Each number is 128 + 24 x the weight over its row's rms, rounded and kept within 0 to 255. Layers, rows and columns count from 0. Numbers have three digits each. The size before them is the row's rms in percent of the matrix's.

# layer 2 MLP down (transposed), 512x128, rms 0.103, rows 155-209, columns 0-127
027:131110139121128148156137110106118095173150163150139154101104154144134111123152136147133071158121144085141133129116134135097102098111148105121130096103108144118116170149104130123144212108073161121144097124130120099124131139113125114124142123144111084110112110105087149140063117077157131155131140177135183129135080122146139138137107139123122135121111099096137111150135149105148149165133
174:121060133151125127116158122127166124152141117102145123126113100136152150140133142119155154140099172110108171150128129115134138108103213103136117088142094073114149119103184124110106115118139121155080150113119174126119127148116112143147126107119142149176127128128137132114124129144119147135163119149065220124123130136141173117130103105134110126115122136137097146136126148119143142140121
028:116086121137141161141164158080110090128143120140135108138110146128160137138109138119105101117132135102071092079125096100116144142148091133119126123109123139158109111082150173111108180101079148091141072130181136134132126115113146103154078134076115159120114099159115093114123113104092122108100150107141145083151119128152121150108126122134095145136130138119150141118158126147128138160149
030:154147127125129147137121130110101120162174131138138123127129128103115126102153172123130085124158083160139110148095121125166135118133145172140172121109110097133142163110149098113067182147155093087144113101108120148150109150122155111129091065145105117130134156123112155131148093092176136142093132110104115132142138103111093098110155124115091105168138162131144120121132105179148118128114
034:120087102139108143161159124125122145132155124162053129132114150131167150132127150127145127127139096119106070155083105106099122143132107100094113138132110133159188107123157136145146133108125125144166127139124134134142152103109160094123140159105145118097155130153169144099153160118169146140132152128098141129173107133100130106139143140125102145164117094102119176178109146139147141143187
158:161093084104168133149126141122118135105172133132139117128137141144181126111130122123059144083171113136119061097137153115127129160145109128126128124086100130112145157107132154172113158185153124146116117130140214117126149170097135137139125101129107151131114137136129153153099142119117142082133150127113114078152077135127118125164134127158138140117114128150123129158118119132156130137127
035:137142098107102127163146110041143131163120112129129154106150121110083114127094153128110150149101128142127111147124132129124138119153175127105111130110119139133168089129076135149142116154147139133118143117125155159093120128118153080130180117094089122115107120139174129118154164153116103137077122124095157143141123114080119083124127153136169146126122132149078111147155133113093158122086
075:119119120120164124101128147105168099150158185098123138117120115110106111159173111079110126107174098133123130115114130117125136090095179164136155134142154092097165149121116134144160120138131174124157132079142100119109094117132137134138107155126145149119100111138123145142062159102128131149150119114160119068151090089147099148071159121124152107134150113141134128153125122138122112109145
150:106055121118124156124144130051137140129116092138123108143126105140107112099145171084144171131132144137102192137112119118095127107130189102138115106147118114115140140111132134121148120106155178153107150113135156127137093131124107160155104123148107118154118083111138129120129145146117127141141129119101201136181150153130147108121140164126115103090133157119123124108083130109151133142100
142:131123129126137113154120141120121170110139121111149122129106165135131132104118088149108054115129142121134105124166160137101135082152110147120127135166159140129109099145116145140098113081121136145170124127137148125140133128140109165141130112107132141095146090073110136147144128090131140117121118097116026136159136138155131159082136101137070088112116148123171132129129117144128081102110
138:143138086145116134141131115076142134147151098121114129118148167111128108149121117101137167134134123119106160128106127148124114134151191145108120163101151118086150116148136153131118081127110107145088125142099110131108110149105066115113125126093099102104089091176166121129132157109144130162169092102123113161121097130118147137094156143145134131139136121198122114152138121131070164136159
029:139118164129113128147114147065135137168116131116153126139114121114126085114092188147168158135135151126144139150163114105154157145175077142133158121130132090156133108135124137140132131138194188100088069091132141144095143152144209153116130147140156151125150132121133138114122105135116147120106111123151089104102110137120110132128151120125182124110123128121109126125140141120095128123127
033:119106108110122098138166127032125126133099128153131144127125125153174083135094139138115099138150096120148117116140136132137108154087130161133133124074080099119143129158116135144118156100138104100111099095144104121118142120156089142113141122079161081109134164167100139159115107092138144127106122141119118137134116101124107106143131169096085113110097101119133118097137153154155118166109
151:130084144151124159118131136066128177082158108135126148112111159106119064111112181118106183132117119134110109160131142080115098111157150110124136114139105108112132154146138171107107136132151120179088146142123138105117081144094118142130138155111077109114145111111161109130123134118130137148144118169109167110159127120133135120115159102115152153130156108145133156177108141130171113143120
026:120117162108122144160136160089082138210143162116160133118094110088130144152170131120118224127117091140111131127116139119101156146114160144145138139131141120108127153102128113111102167152127112119186102118130143116174134114120132102111171147099119099122078131120137113147163146136123124137145139146137104104138137123150139094128139122128112138130077174135125139142093099113155133116124
140:166127118107110148120117139101202135150161140141115128120099130160134088124156166120148123137108147163153128143104202128131146113143133111123118084169098101075122111129111133148139060119125099114111139142117139133134118138123117090114088127125110091163088149119110088111146135143111119169163124120126094081138162150134111158161166121106128138087114120108112098119137106152122102140118
028:121105161068111126143156147045110085177114115169115108092138149107151108140107117139120150144111150133134116082131135128129158110166121123137113156144116075126111107114152149131156185137172132129141144089146111098114159093170167105090150117099120126112115112153102155122135148155123160109115132118150106093129113122160123135119120147154133088114128128167127156154109127150144133155129
124:145143118157113122122136145059134116178124142082122116130126137143088151105119176150111146118103143111095166121089119157112115095119046098105109125131141112123136131119099119134159134148131145144115132151134145129108144117145125139131106126122124113118122136158161087043121143096121139102110122160147081146114125133138087131115135134103152134079075164109119130129189136116131144112125
072:125108121157116147184121098074110131127131138107134100107077141098115133125141119150107149134093115146148111144132123142137209128116072136108073148113155131111121096139127119116096118101097113129091113130093108119131127107154136105114103088124165126105158133130111166130161137091123080116101135137133129109126145092111107107110138124081150171134111104132117165148132120087173141098160
162:141058185157136143140121101073141160130119148168132161120103134174114162135127172129131119143132145140082186124122176113104155113125141101121130123134147089118143161118122121123156131142151130102096134141168123135140061100117130152110097126127139148112083151129119129136127103157126126071162168151132168134114126124136127165100100144128134131152116113113144156123080129133099147122134
026:123097168146129132104110115095132146135179160112111120121124140133153086106103125134125111144133090094136153083144147168106138162132149152139133119108124099112164119120132124137155207130158058117148069072138135133106147160140141152116100172123117132126100121112088101144109164115121113102144148154165134145112120135116154182116137122158125144125145138120138132118177148153136104128146
027:144102138131128094163122099084127158154133108158129141108110117095108129162123107155143097117152091165119077131126112107153151115112134079119114131166148092137116152115099099087114164086145132122094157109115104157119142153137107133121079132106080144112164097113127090134098133099111112140188155134149101149134106120111092126111130090120126114148135137119119132110139099130119117068180
030:124150143106158113170144141107160123178115136171170145144127110134110078161150126081126099148158146132159119135109146112121129154130113133103127126122080158160143120126119135137142163089144127122145133120133146080161111155114113153100089119090144118130127079100122169124088133117132123123136135081172123146166133146124181071150146129125135151127103139146099107167118118090100103090110
168:105111088116191130158133117131156133141131121111124142162126132099105130152126122106128061106136138120133124135142131111146149134139149171142142131106171105171143127146155149117148112117138113091158134176136095119123131135091132122105157132128149169155099144156120136079120107145129133146144145136127000127096129088120119127121107112090123154142132131105125147127143107113131128158098
027:128071155138100089133108143125120128087126160130132132142142162162102131136086146172078123134149159104127051116105129108156102100118136139123154099078113088161116118162157102086148172133114150133149064127133144155098145115156115131120165151129155146137178126117123137132111142136132113127129124125116143117109083126130135119138124155137119155104130131156142121143132103075083120124161
132:183114140138154108072133105088094160125146133137130108114163174052159124108128124122153139120136141064099131113097143140162154133136138132140114109131098125147124125071141077110156130130153102131099169124103115104123123101086099126129099102147152098074125106148152141124134131109109161147122141136103165135149090118134160104150100149124112143106139155125108130130121144151159135160128
136:132139113163125107120104139136149129156095143125094063117108115147072148111150115138137103152094106097126122138136090115122168132141068152151127143119144117127144127105120145119144133154101140113123127100119117118116109124154134124097100119184146130091107157126098141075102152114143105156108105092140093113115112115109101130066167149060145172110162106130110124131153116105140169126110
030:124117102126130104106180085088158125111117136121114105108121098112157188117093130120129159124148126109136126107139134156183178122115090117137170139138161160133129122145107139109122145151113072127108116136152126102166108087164118114123133093155086136131114119089119127138138193121174131122127125090109160139132160134154092151137191150119101131132114099161124125097119137129120153156124
164:142080126138121084132142157106149127180133153138158116136102146128157144156132146142125136127139117101128151147120167092106136096138080134132149120146103124135126082113082171150125119159108135118110150105120126168110129112185148165143130116147132120121163126082085139140179083146126114127151131133093147130076109115177151134156140126086141136115079117146149126105164156128093163132154
027:119147095116129137155160118086132093122090139143138112097159148118108139136105097125082122135140118163103142155138150189110182123110162139160162064099123130068101121126108144123097165123127103112092097110146113119129150114118118085108153134140136122154142126174106137126131171092145104116126158121128126127157126070139103126098122137140119097137116088165071135126139116130139143108136
034:129138134114122116126175151067108149183092122072112119118123114146119119121128138147169137116152113124159096162144105125151144121123146117155119129148144105081149154126117114093192133152159154106119127128171143150122109086111144159096115142073065110147161102108097115130143122120159118103102169156148109138156099115141158131110137123122130151114136108161122126110182126095119114139135
027:124139089132136156119150150049114159149115153104156157155105146161153115126167149132156110106156138138133116134103140142085097131131174110171108158154143107088136128148097125097159162149145141143162147147159147130153107117160134129123147116091129142146090134114087131135122142091205125081110087139132078118169126132135146124122135123132130135137086116145133129115099121112109113118157
028:136132132145131170132111142120119168157101113139150099089104110132157141123165145117080100142133114163143104137135113135101125156161156160146106180148155123120126136090111127084128155132154127133142097145136134177163149127117124114066082118139107143147130116077118116123141139116153118106116120178109078086135160148098156131119155158105158136070100123138144123115127124134091163087111
028:128110114093119157134168143085141166177103127150093106175137098108138145115152131123110135118168151123075119122163085102127140120152055137136114147096145097106118136123109135134121172117086110116167134135173153147106156115105134117139138105100129092124144109138132124115168161131137074117116145152108062118130117129097120116094120134124138100107133136157141109174133147108137142110157
029:129126113136116121178130153064130120152108097123113079079126119106124106121139143181145098140144122133132118116126163122106099134132154150115200090134127117168162093151170119134125136095090139092114136153070113122113118133144118165108138109118121109123146149152121146141145131164160129149082084104123091185156132142113146106126103137133129107120157100131123132138108117103130174096126
032:138120117127080165162130192068142156118114121131130129100145134126144092100102103168104097126089155125103082134135126144110167117126167164105169173091123099113124130128105145112176172131159136157135131123101147124144140128115122111132132139122131174090133117145093142095162103167117110131124138132121108114100131085116133114117160126119096129081141105116122126094166124118100129079128
024:136134089124129111119166162112155182183097157128149137139129122161113086119172100126097111139076095115124136104178162111144140125084125097138103161104154124143118075128102095147156135123131148131108084117142099148125174130151127117111113105124105118122134133086090121150122137114130125117101156132126138117132129143112119086093108110127085114177131139117170123166095077106124136141128
149:121093113133133142117116117096124140148175170145132147092121089124088137137129111108131134103114160143124198092089132149093146163125115106135142082155143175131125129147125102091125140109113127111125136102149177109117093137132126118148140128145111143154134079095058128084135141104117127072165139135129097129105138115096127126157134102125113189150133137126144130131119126081173115134124
035:124105132143144137144173106116120134117139113171129107131074119119124119123138133151141134103138103110069042103130121101121116140147122125112160201067088157126113121103104117151113121111106127154119135119147103151097127108120099122111137139114132085102126121171113136117138143084174133096138147136119162114148098144110121116158161126093118125120090081124097097128153159111105130161138
031:133127136139127106152124148086131114155120142133111127128137128115133140110131153096138127163156125130141129075147130134086117119155126135128096127109120108137129097187094185102103210157131141097110125134170135114099090123091157132139131130086135158094149152115123175124170133154113098132140135099112150144174146091154093122087176132115119133133108135115145081136104168112116114095112
032:128104130133139104161152154081158144108146106120118170134107146147125161126128136101154134115109110108106130135162093135165150116118067083146120125150090124142086144140093150100177171137150144122141136117120118130127086117105129155095146146130140161117133133133139133120131157088166099103094134085120189109078159123111115163141146175105142141157114094141096122138165133156150153132133
122:104138148114159126148145061158128134158146119146118121135098111159108123095133138131150167118125129157134158092086098174073115122128110132109111157135152072111097123110130159147172126113141116118129128146111121124123118117114144132097123150159186092084112143111102096132087138107124134128070137119137153099092171123111099160130097148104090175159126122154130125156128116102103131149119
183:124101127144120139135154139054098139171160163138134122159136131116136105164119171135153089098107147137147218080111150151120114090142123146128087115121135139122114146108197132142136153108124187134124190144118145117091142127130121128133118124102121133126135117088151102099108129133119095127131138156128191125128119122122119088120122140118127126100125146151132106173141147137123142104120
033:127142095154129126153132130074131145180062152129137139148150109087144097121076117161123150122130119108130081108151109106136179163108165119116127088135131132109199119145143126144143200096123090129128117117109128138126119104141110130126181102120117123132115120114173133163116134151125131120073144141146080118121134142114136115147143166134123169105107092126125154111134138131151127101134
028:126118144125123133164134132072108112150139136150110109152115166113096111163124133121138107115110141155152064117133125107143138127103061132134108091151114130112119134096133144137128179120162142106163113137124123179104105129132091144112147131142112117112143179144126087151170128062133134082130143139159094173144109143131166114091145172145145122105153121100125105169138120144130110086138
026:124176137157130125114161160055116149178118138133111149136147141154129112154149113106134181141114111097114141143128160123144113080133103111161111173115159103111140164147134133161118128114147131147160132146176143134117112107168090126149123110050110108177157120146108156136121128123134129134103174153145087096131104099168121119149136114112108121114090111144132087139142140125106128122119
027:123070137124130126149146158085136078181173126174113131139099124148134181106124119137142145127110099122089083141139112121151150134114088125188130137149105117149141109127113135112171135121123135171143123157128157119117090129128121142117108155097115140145153151118157172139090144117156107100127095171146121106128066131151114126140119174112144138097153128144140114159118130149078140120097
034:121112128084155132142127123074170152132122107170116149095112147130151124150159117136090133150127153157134080136143116140126129148124131139131159090125089105117114138141126096108158122124146156114113065100077141140125155137079171134121118110115145123138144123146080151119132073103103124110100211106116081131096121140142117165141096156114117139143129099123133113114130097164135152103122
032:131105156121113145143133133088142142158179101125112131098094137123121132171121092153129138148127121132120155081140168162103145121117100130123141129137162112155144125127140131124126205135104151113135122135085104105132149117144099145133111143121121156079150087124153131126129107109153104135164158078118064155132107115132116149083133118151150155114170120149167096154181109173147125108138
151:120038110152096122109115161028125142108090107134129115139115099146137115114154151095143134150109143160119222149106126126147139149140222129121115127151118156102130123136157151142109135119136107128142119149119162108139128104143139121159103137142109130139124134126098138108142131140112138123156139115135102122139099098130122122121138113098136133122142093116112144157115108106148142118134
025:143144164104166145133123142121112169144091090125132129140103105152141126133129179119140091114125131104164166137113130152142108130153082095157128122122145143135145126118108118125115159103145182173125116165171130148134115145130108135128135132138152150136153159131110138163134186089089123101112126106100133130117141131181102158145112095131114133188126087087123137119146103134175156189149
027:126106113141129141138188142106141136123128161178140135165116147153141118156120147107093104149165111123116158126136185113115108129142086125168131135111114143099149123120090148147133117114129133147151081098133147104155135099115105093117166163135107114115166112169162180145109149130120155145125150154145154149144117131107132097169142111112046104163117117157132152181135107118129121117148
166:151140132105147159132126138096129126153124142136140168136091123133101112116072158103160152123112168164121113129117178139131156111150064073120123132149140135105120128129127131115165142153110129088141161134122109113141131151139160134087178147135139090147089112145157117139119100135117104127111136152155166111143161129131112124152166149096167125139152072072121155158148122079131124097146
035:127165113114124125139173168094100125145097131127144086158164105103096095159140118125131149129121185112146148145116138121103174134133123118150149121137138161186147165094149120129131152107137143154143061092122163137105127116158117105160156158150114149143163138173141099113122139109198107102119116157123109126114109110137139178143132126132181111152142138127111153149142132131096114131142
174:118147090162130089125057133113141127111123131109119125142114136105151126155147156119174154138117140096128114099152121129126115082113135105113137138137141164122088113111140131121113121115138106132122179169131126121105106141132132135093134134159109132123102095140160120125102150151170136135137138103145236127141134117152146062121168164158110075110140121139134106094167134113152112139134
# layer 2 MLP up, 512x128, rms 0.125, rows 156-209, columns 0-127
161:128173098132097140163117077161083088133118174131163128133124135131131123093136152105127123139132131146166128120123140129162171136108092121162162149084145175164100082153160121159124114124165143100124118132139129140103146125095155112076156116152138134130113099119140119138150137139133169080126065103150126121120145111105125132159140114120129155130155089159116133139142081106131101090107
014:166169118165174152195127159169127109127092145113144165116126109114125121143140137161089122132153143120083101132145136101108170172093139101188091124099130084137129127131146130112112142156152112105155055133153143141121151113122139138144123105114129168099099099124106109141129113115138139131136178161106099134109106120144124109119111130141109139138150116168107123113107144168128132119169
016:158116136154116112130108091172132125115123163144093099120171143107117141114080152140088136140136121137095059136095108135105125154126122087104150131130117096143117178121130144119129116135118133118100109071097092157121110061142112152157113127117172157125130118081081106142146137118124121161115167130090131137123118137141145162095123122131105141137125107118145172151126122180147085110135
022:107113110132127139134106134169112126136163132115174160117146146146124081128143162108117117114130104157130169167099151131103119084126128112162152138150128117084152155097164104116132135119134140153100164143105126152179132165104151100127105136104131172074123101109131124158116130111104084134147097124133139145067112149129098092124111114097163154126142167133163150172144106178134151123135
179:176137169169133125105142116139131112147112105115139142140128123110139118103172115120157134151101133107153131164142081092089137141104103107133088119166125119098134134136128109104194159111128129186127149124157081149095111127156130154142144171113121134137121120141089146114159152098130105147123126157126114166079124120149117144092070108102132133113141107087084105135123131173133104103102
020:097128080112123128166091115130086138126129146103151116143142135103145173131103134180130088165099138091155119127092131117128100125159107103146151166096135159108157130146130158141136141139156111145123139182133138105108128154129171120124159130131080114109152128128110136148103129107129139147140090168091136109140112158155082154095108136126157099130118127131097133124122147161205155111171
065:111147113132139128113127096136139120121093136114146113143125145064091137130155094112134143120125115148162083124077152104164099135167111110107140152109113112106106161130155112132117135130120154144153076136137091121101161121097155142128165087119170157126185138153141110164154139106133148134171111120145130088106121141138136116182123140141145126158105141135121136093134171152121157076179
139:099186112131151115100129104139091121151131167130120115132115127135143181142177133103069128149116128150122125164110138121123127110136094140158135170117151116142096123161136130122105127154130093150128159146116092127135137096097140145090178134131135101084118103111090083129131128076100138083111104113168120133071136140097098134156127096109136156124112095179133137130156113142124108125157
125:120115159129161101146130176161135130129139133107129110124111141153100168120103129135157156126145145134124123178158129168113148100151146132168130122170139131122137146154159114125108134112104151125098090162130150100140133148125150100110110085096105134124112094095089145122124127104200193164113122118153144143143133102138098192145108163135142146143129123084111113167129091145132097089125
149:124129108091113146136132159156112148132148159178103140096164109137135151117129147135099110160169162132137131117141110133175107162102124130109110118089126131144151133105135127137131117158159121155152114126149096157106172082113127092123150096165112133118185099079119174131167146126084169134127123111120145113177111145127126100128151122093127085173116090102136123150172123112152113105113
015:142130113165135112092158143173107118149102127107143134101148164141108118116134109155106132122135118177088179134150173137094119081144121142136129086136088114098136149136126134142108161140095096093067174119124155124115134149142126124122124138077086124136121123112120114119055123151147073134125165146101084126101111119137123138101147143147092133137133132135135152113110119110087143118170
017:109143147105114156132128106155105130125130120082092143105129139157115093156091127082109171128117138129117186118161135131127119104147114117160117142109119070133161124085127098110139132139152116115098167133165144119139122162134103136151165130084091131157131155167133157099134155116171128110147169129123121123105140097161109065087132122119121105098105133125164128170168155111149117099128
135:106112154094074141125086095167160152102126126111128110124127145099093091145099187093155100155106165183132116124120132120132114136145123120118092129158142136118094152126118172093073138121101137108117140149125111118160096140142128110114088109096145133156110100147172100145120153145120104125122110107125145178135144150081134120142083128159149138143134129116137105129168136153118137091090
014:123130143154146118125112111165126090154072151107108099063129120131124130119101101155088107150165120148089058171111148130121100140079118122141123104138156103107125132136173152143132155128087113132108163131186096098103131101145093118121100163132083150128149136115113120143164131128149153105146126094155126121143127145092116137148123147134135118117137151145081113095156150137163123147136
142:126132126155141119137117151141134169127129140135126148108139104120124131122147091091106126095143108130094134117101166150125127152093081140147142112123124131112143115137132136136138136151195087150114155140155143187071182102108141109117113102141121104111144132123130106171158114127148146124147112104098133091167107141084090093138159103158141126114081081120132096089147178150176117119128
014:119159105189135121117122104160141135119164101090130095120117113137116107154147156138128157131117137097098164156111117118078127156129119104114118127119120139129124137189121135124092140114159093122161112107138097129137120091135150140132152106153116132107127121133156110131161134151107134133096116110144132167126158118070109208148085170099124086128147161143116131178168129136120106116079
124:135099144160156136111117146131118127116157163142130137108119152105144148134112103154116139104158147149115088158154111149129135146116117127148056113120103168109149153130112113148142135129098131127140070122105142127107125126164122094139164095128167168104141151133192095189101135153123140146113115146092131073144134159081147074127137103107125087107144133105155111163123126133114131155156
061:108127138102106138122166094135127153139135135090105171131161176109129123055102100130120140067144128082162139128159119088118133124124082119123114126105140098081145100153151155148125116144123112151129086115146117174093115143101121145140105143096143107151145153132135131122100149079190131165121158133113136114120129153080161136139091096133136108118152114132149134129138140090139115101122
161:127115181127118111134107090143139165136137179156104151123115136137108142152104192106156123144113137134093116129126090088137134160144103110105156163146176061173140117135107163089184129144141099117111108177171139119132061093127137125130102136154169146129130123124148115134120104098119106117128129132147132107158140117148133168133096123128152157157122134137123138141099151110129107143135
011:132189122147128170093088122172102118093123129158110128103141081141139113116143175177135140125137147098141160164131117110098094108153151132195117130120147091121127125118133136130131104154138133120105136146127113109147133143176157120160120111110105116109117122163182165146117104132174143127127118179195127125170126147126129186143108120146151112131138148136113133118108156149146140119104
015:117149130152110168097125121190097142152159103123127164136159146125092131170148162139103120135170114157132255132143122117146126162122142145155130108118149154126116125129101128148128128139175127117120162146123150131125156131120139150098128113122141110123133104105155161163146146150130158134147150108132110171117135125171130100122110145106178097113137128121129134150133152127133112126126
019:088104139138125134131100103171113106110116115147154103097118127133168151112080092103124121166133164128149217148114116143167126100152123142130120148146135134124091154115129107141122139089140139153100118127109139144087141082156135112074098131141130119129076108138147110139132131115139133138130107112147144102140094129104079143122143160110152128146138141110150123080187149087091116149098
170:121127075117129123090118087158127133123125109135077115135142157121104111133129170132115114091155094134143124122162109136136151059145108118152149141100160132174147103147170169112147183129161099122141122160126104093122146158108154103103145104128122112137095108150155105120137105143181152139120118115170132148114092137130159135158101100091129118141159150130151143092090103122133140162101
013:107171116173128158119128146181104155157108101187147128138118123131109167151156136124077147134127145077111173149107109125121135125107117106156124115150120133127135105084142128144162147153100116123115098162183185176138125155133143153141132156130095116135143132119144167152088107145150118142127110141104170127130123122171096116123139112122093147151124105089111101134154137092151106105151
139:058122126133105127110088108132125139139101133149122095100159108134115137158139101145108149157160125153120131094099086115171178152140103137098115138128081109100142126141139131120122105109109070141127108100159131106131108135137128119097116158146133105129114105134125134125109109154150126070077105080130155139172143111116121105137144127172155196150096117160120124147137157094157128107134
143:156166092104121151097110109145126156114143137133125100162136108083095146152138104123115139119136138162135132121137152151132122134128067136143128151109108179144102135132110150145158119111117154136116105143143136135132123148112139121158130093157143133119174126122130114174095118148144168131107177167141157103089159159159161127187119116130166098134125107108123094135062178105169106099135
015:122128152169130126149164150163083108098084115090178129095128146107100130136122128161136137123138124127136165105164117134095142150167078125163128132131125142144143135183145154147112147128120133109171076143146132140126111123160139120116117109167159177154127102117124122113110126130070159109147104113140121108191090140129117140132133110150161171096117144117166152133142122127133138102075
178:125100111112135093134152137143132121092104166153126168128100150096103101096096131141092124123110162160171126096130149119135093177111075085107131136130148107133139106106130109141136177116100134139120107123167141144115104136143165132131114126149134147145144119148139114135140117102098146159152098143146150107188130174091137115190168133111132094118134127138122176069128157097149110130145
015:143118115171173080145122112167124121099109129122059117086136131135133145138154145120070161128135137139134121153135120124137124128114143128133119108148197150110157142137125130114091141107161142128116139162126074171134139120154120129139140131155118188116122112122169093135122144174094089111120104109146073110151138123148068139147109136108174125159140129094117133114114106097133128113113
018:113142139169135129105142142153135115148125086112122115103148109119111141187140135132154127108104099124137199142175113116127123106085128137091099133121108140106103153103106149151136116125138140162080121107114143137108139141116118153172180120116105129139132121111097112088150132095161131155181144150133128158133121137101120186121122102157101114089123115120145106090118152165189114083118
014:122144172144132135114128118157128129125127136140154117105136080148164137115147120151137139170130129120126000135209092085120139119129116118130138090130112071146133170139123093114131124120116137117140129115151128121142121142166141126145125152135174128124129149155105122120092130130096129134148103112115146136115135119162106148117116139073170102146092152100123104147135122119129120110115
015:142122132140144108126126119169091116150142135093089149128150172137108115136126136089117104120122098122118144119079105116127132086112120139038122149117158143084129150100095143152120099130145154108120121119127115130176109151081111156118136121105090133134108109138105168152140158111102147088144121098118136152114150167147146083153080127108096138105099146180133093117166119146122135143113
013:125145136114156113108146096149117138165164144150134127108154172122116097107141170139101118136087142125130123138140116103119150096142112107110144160113176127113097131113129154117120134151135176137090133150054117137111108114147156149128112158144078176122125130088175136118102179136144188124118118102153115128131156182117174093137097131119090107136142148148096099127134111131146096140121
016:091117164146132142089161123157091118132133111110143136090130096138138134128103111183133113162122110098148145171116175104134127091126104151135120099111164146140125133097111158134117134127110109085109131167107092112058133136101108128127164079137153125149095143131154102125159084100137141114140160075123122105111135092123150146118105150135170112135102139144116153095120138162143163150161
016:128112145094120127112124118165083152148127133154113119174134097104127123115112153133099098163099150107176097103121165119104134141083082165085136106101124112155105112138107141095092150123095159144154159137118132146115122137063139138125106108125147161187138119161122107131135140076107164152125153107137121146176109155167119114128099135100129154100084107135122136158123127133101122118145
012:130111161160141096107150152159123115112098118172089151079115155112150137146146145123123130181150122105087157192159129133157112136089132140113103118129128099094155133139135124161121131107098128145098134155100156138072120094144105145134145160141149173117167112112155136136153134126102117111124153119146123119172132151159121122162117130100137145103045128137164133103121097148147124124140
153:121139125136109114100147097138127159125111125152169116101127125108178140139151126152140114130105085127114117148136086125140120101149134144109128128162179150104133109131106146093080157084145112168136101137121102093101131139123118118156173102136100186141120161126152138103148163117170148135146105147122129157132079110091116115172175133153173128111159183158136139098117143145113102157120
015:118109129162149127136099139170158152118168104187141156082169089122139120120133119093083129170155134085133138120103112124120143155104104123181114131089161155166174106135117121155114133167099133097104066134138096161116121137125118141120077146133160114129155156104148142128132115131127126173115135130115118136124134139147112117113139145129144131121090112098173191126160117143137114125143
016:122118145150135132110148118156147122129080145130147133144102129132127124136123133139139143097138082136121089143096109110159151094111140101102143170153080139153165151155144160098095098127152159116084122120128115113127116149162144114103115150154175148125101141085136131136125120095167143119122090119100139125132120097137113026136112151140157119160091157108148123105126123117103089178150
019:117125151143120143119115146165116144127140143119093149143141145085113108140140132139116149116131137151149000118147093118083117108122138079155137136122139105146122130102123133154135113160084117144135156169134110150127107138126088134143130102125156099092111109149130127157115112112073115116130137137159111127127133121146106093126115121124139124117155102124103117172152167132126137103127
124:114136167116096124082156133151148142125121126128097108099129124119086096162121131139177108182095123155141123142117120152111131115105127122079119131123098110109100139172137113083149121103145142149104153112155145111091080116094136124175170106148125134156136138123136122091135127091176101129111080169145119151148091119091122170174151112113109129116104135140137124089104152109140087139130
169:122107089125125120165146166145101161114179166146183119146160165119146163152169169080115084105083139172130145126081136147109128105125114129144098114142151101143122147146165158123100144113138131138129108131176133122097145147132168142110118143094131129095144166107097096147122163142138135135126100129119136088129126124131096100122150136108140119126143154119139141165135191145160119105151
016:136138142139159115118141099162132129126119142117079148148110156116116166125138156193126115108118157082123063145192133144147154110131122139117130127121135095113149145092159134175179158111080132113091157142144092129130154159114162156126122117123102129120117164153139130103107126108147131155136132147132105136135139103164141124084122077159119161112149099138151131111156178163113128140145
014:136145130133176144152124155180117101129136136128117117150160134130090187117130137127152147141132103146126242107119098135089131167143163152151135152096114143147101117137143131122146120117141109107138146150139154141107137138170171157105084175163113145136130125120133158121129118114125103144166153139137101098147134162110138160130126174137117117161148138110169139116124127148092121099134
013:147100108118148133123093101181112176146150110143126148133116145150077156153139176121109154133128179166165154155146121113094145119142141120143081127119124130165121101134145089155129130162157163101126151140118200164170106147165124085116091109137094144126101132131104158105129130108126077170136147146117133136115132147095106148112132152102131144123111129121171124150117134129101107143123
013:127122116125138152085128173167118103134155156105109140071170152147116113136141138162133144141140119100152218126104119146082142107122094149167127121089143128140084116101134144132148145160130110098093125122138132165110144166139114115119148167160148136145133139138110163157160129122135151108137134121109107149083141143130079135119164094113132115135124102159092160122105158141093130164114
018:132118106136116162097134110170116119147066124141115182140101132119139121126171146137133133143145107158109101121137153121091120137099125118168160115097163109113117188153146119148115147142087117104128127131117132111147173119133158107112183141112067124141144120112137154200111116147129128142125095139123141130119138168155139129164095088085102118112122157117143139115077151168133101119149
016:112104107127122141093109115170116121163167116102100118130136101145107153151154158147130137159157144112100084118128155159187110120127155131151128122164154117081132164147110103127121144111128132125103070099151168172150124149133107121102157167113058154155105119092133161139109093126155121143142111174139152160114127142108133118109115155135165127126069146126159116124143107134132121123153
151:133198127139143095151122153128145093119120152143164107114125117159086156154112129102108155122094141140081112135124131121145136111098119098136133150119112152133139107144121155139114138139149111143112125092184130107128137148135153163091185087112164152115121170133133108144147112092102079117132121127118126093123111099096140084151091086126166154174075131129123122108114145126142120107180
012:123093133162119127145107145183105176153117174139153097077144105119147147135104114176120071154127158090117081136171118085117141156135115120146130085134114152168126102164136087111161137130111121136103106121109130144119127113125178092160088110129109157136165093151134132136153108158140096138147167123119147125145112126132115093123145137125099096148103133153097110107120169130138112133134
017:124116098110155125139103128150095167142118097132141120073115127126098133105150131135105106144130127153094043139113106111099164115124133162159139159123132126122153113125142117131098157122135156110162186123192166144166129101135103108141085129123173147152115111119109147140099113109105110147147125151120113114087085104114085168088162110115159135121118162126153127139149125116100131122153
192:132118125121133131102146125134121137158153099135118108120171115114164131139171117158115144108121108160113118170177096116150158145109136156155131137140096145099203141116088132136087119114151105164130097123119123151122167126126117144168132167137117198081129166081099118129088168107162183133110133129118101103119115116128129135103087120146122122102102159140147121124103114151154119105137
020:106156123180131146106136118157118142141118107089127181090173151115101114134184152120084106145128124101167112116171108087118117148107095119087112178108125146114152130145138115135142153161174193096108119133152111105100109144122138141137068158141151145118133158113123122125116151147108131141134145133115135120146153143170143140111092097088140116128150172118163102100132122127120112118128
184:110130155142133094125066110149144115137127095112119167111162160124127119152132108116157158141153119107157122119150129130112113067132091140151148174122079101150140132110101120166114154137138063094148160099097101102145080123115110131149116144126109132104162114131155114112126124130141167125102129121125160160134178147151132121116117151184113125139127118069143149100113091111164158121127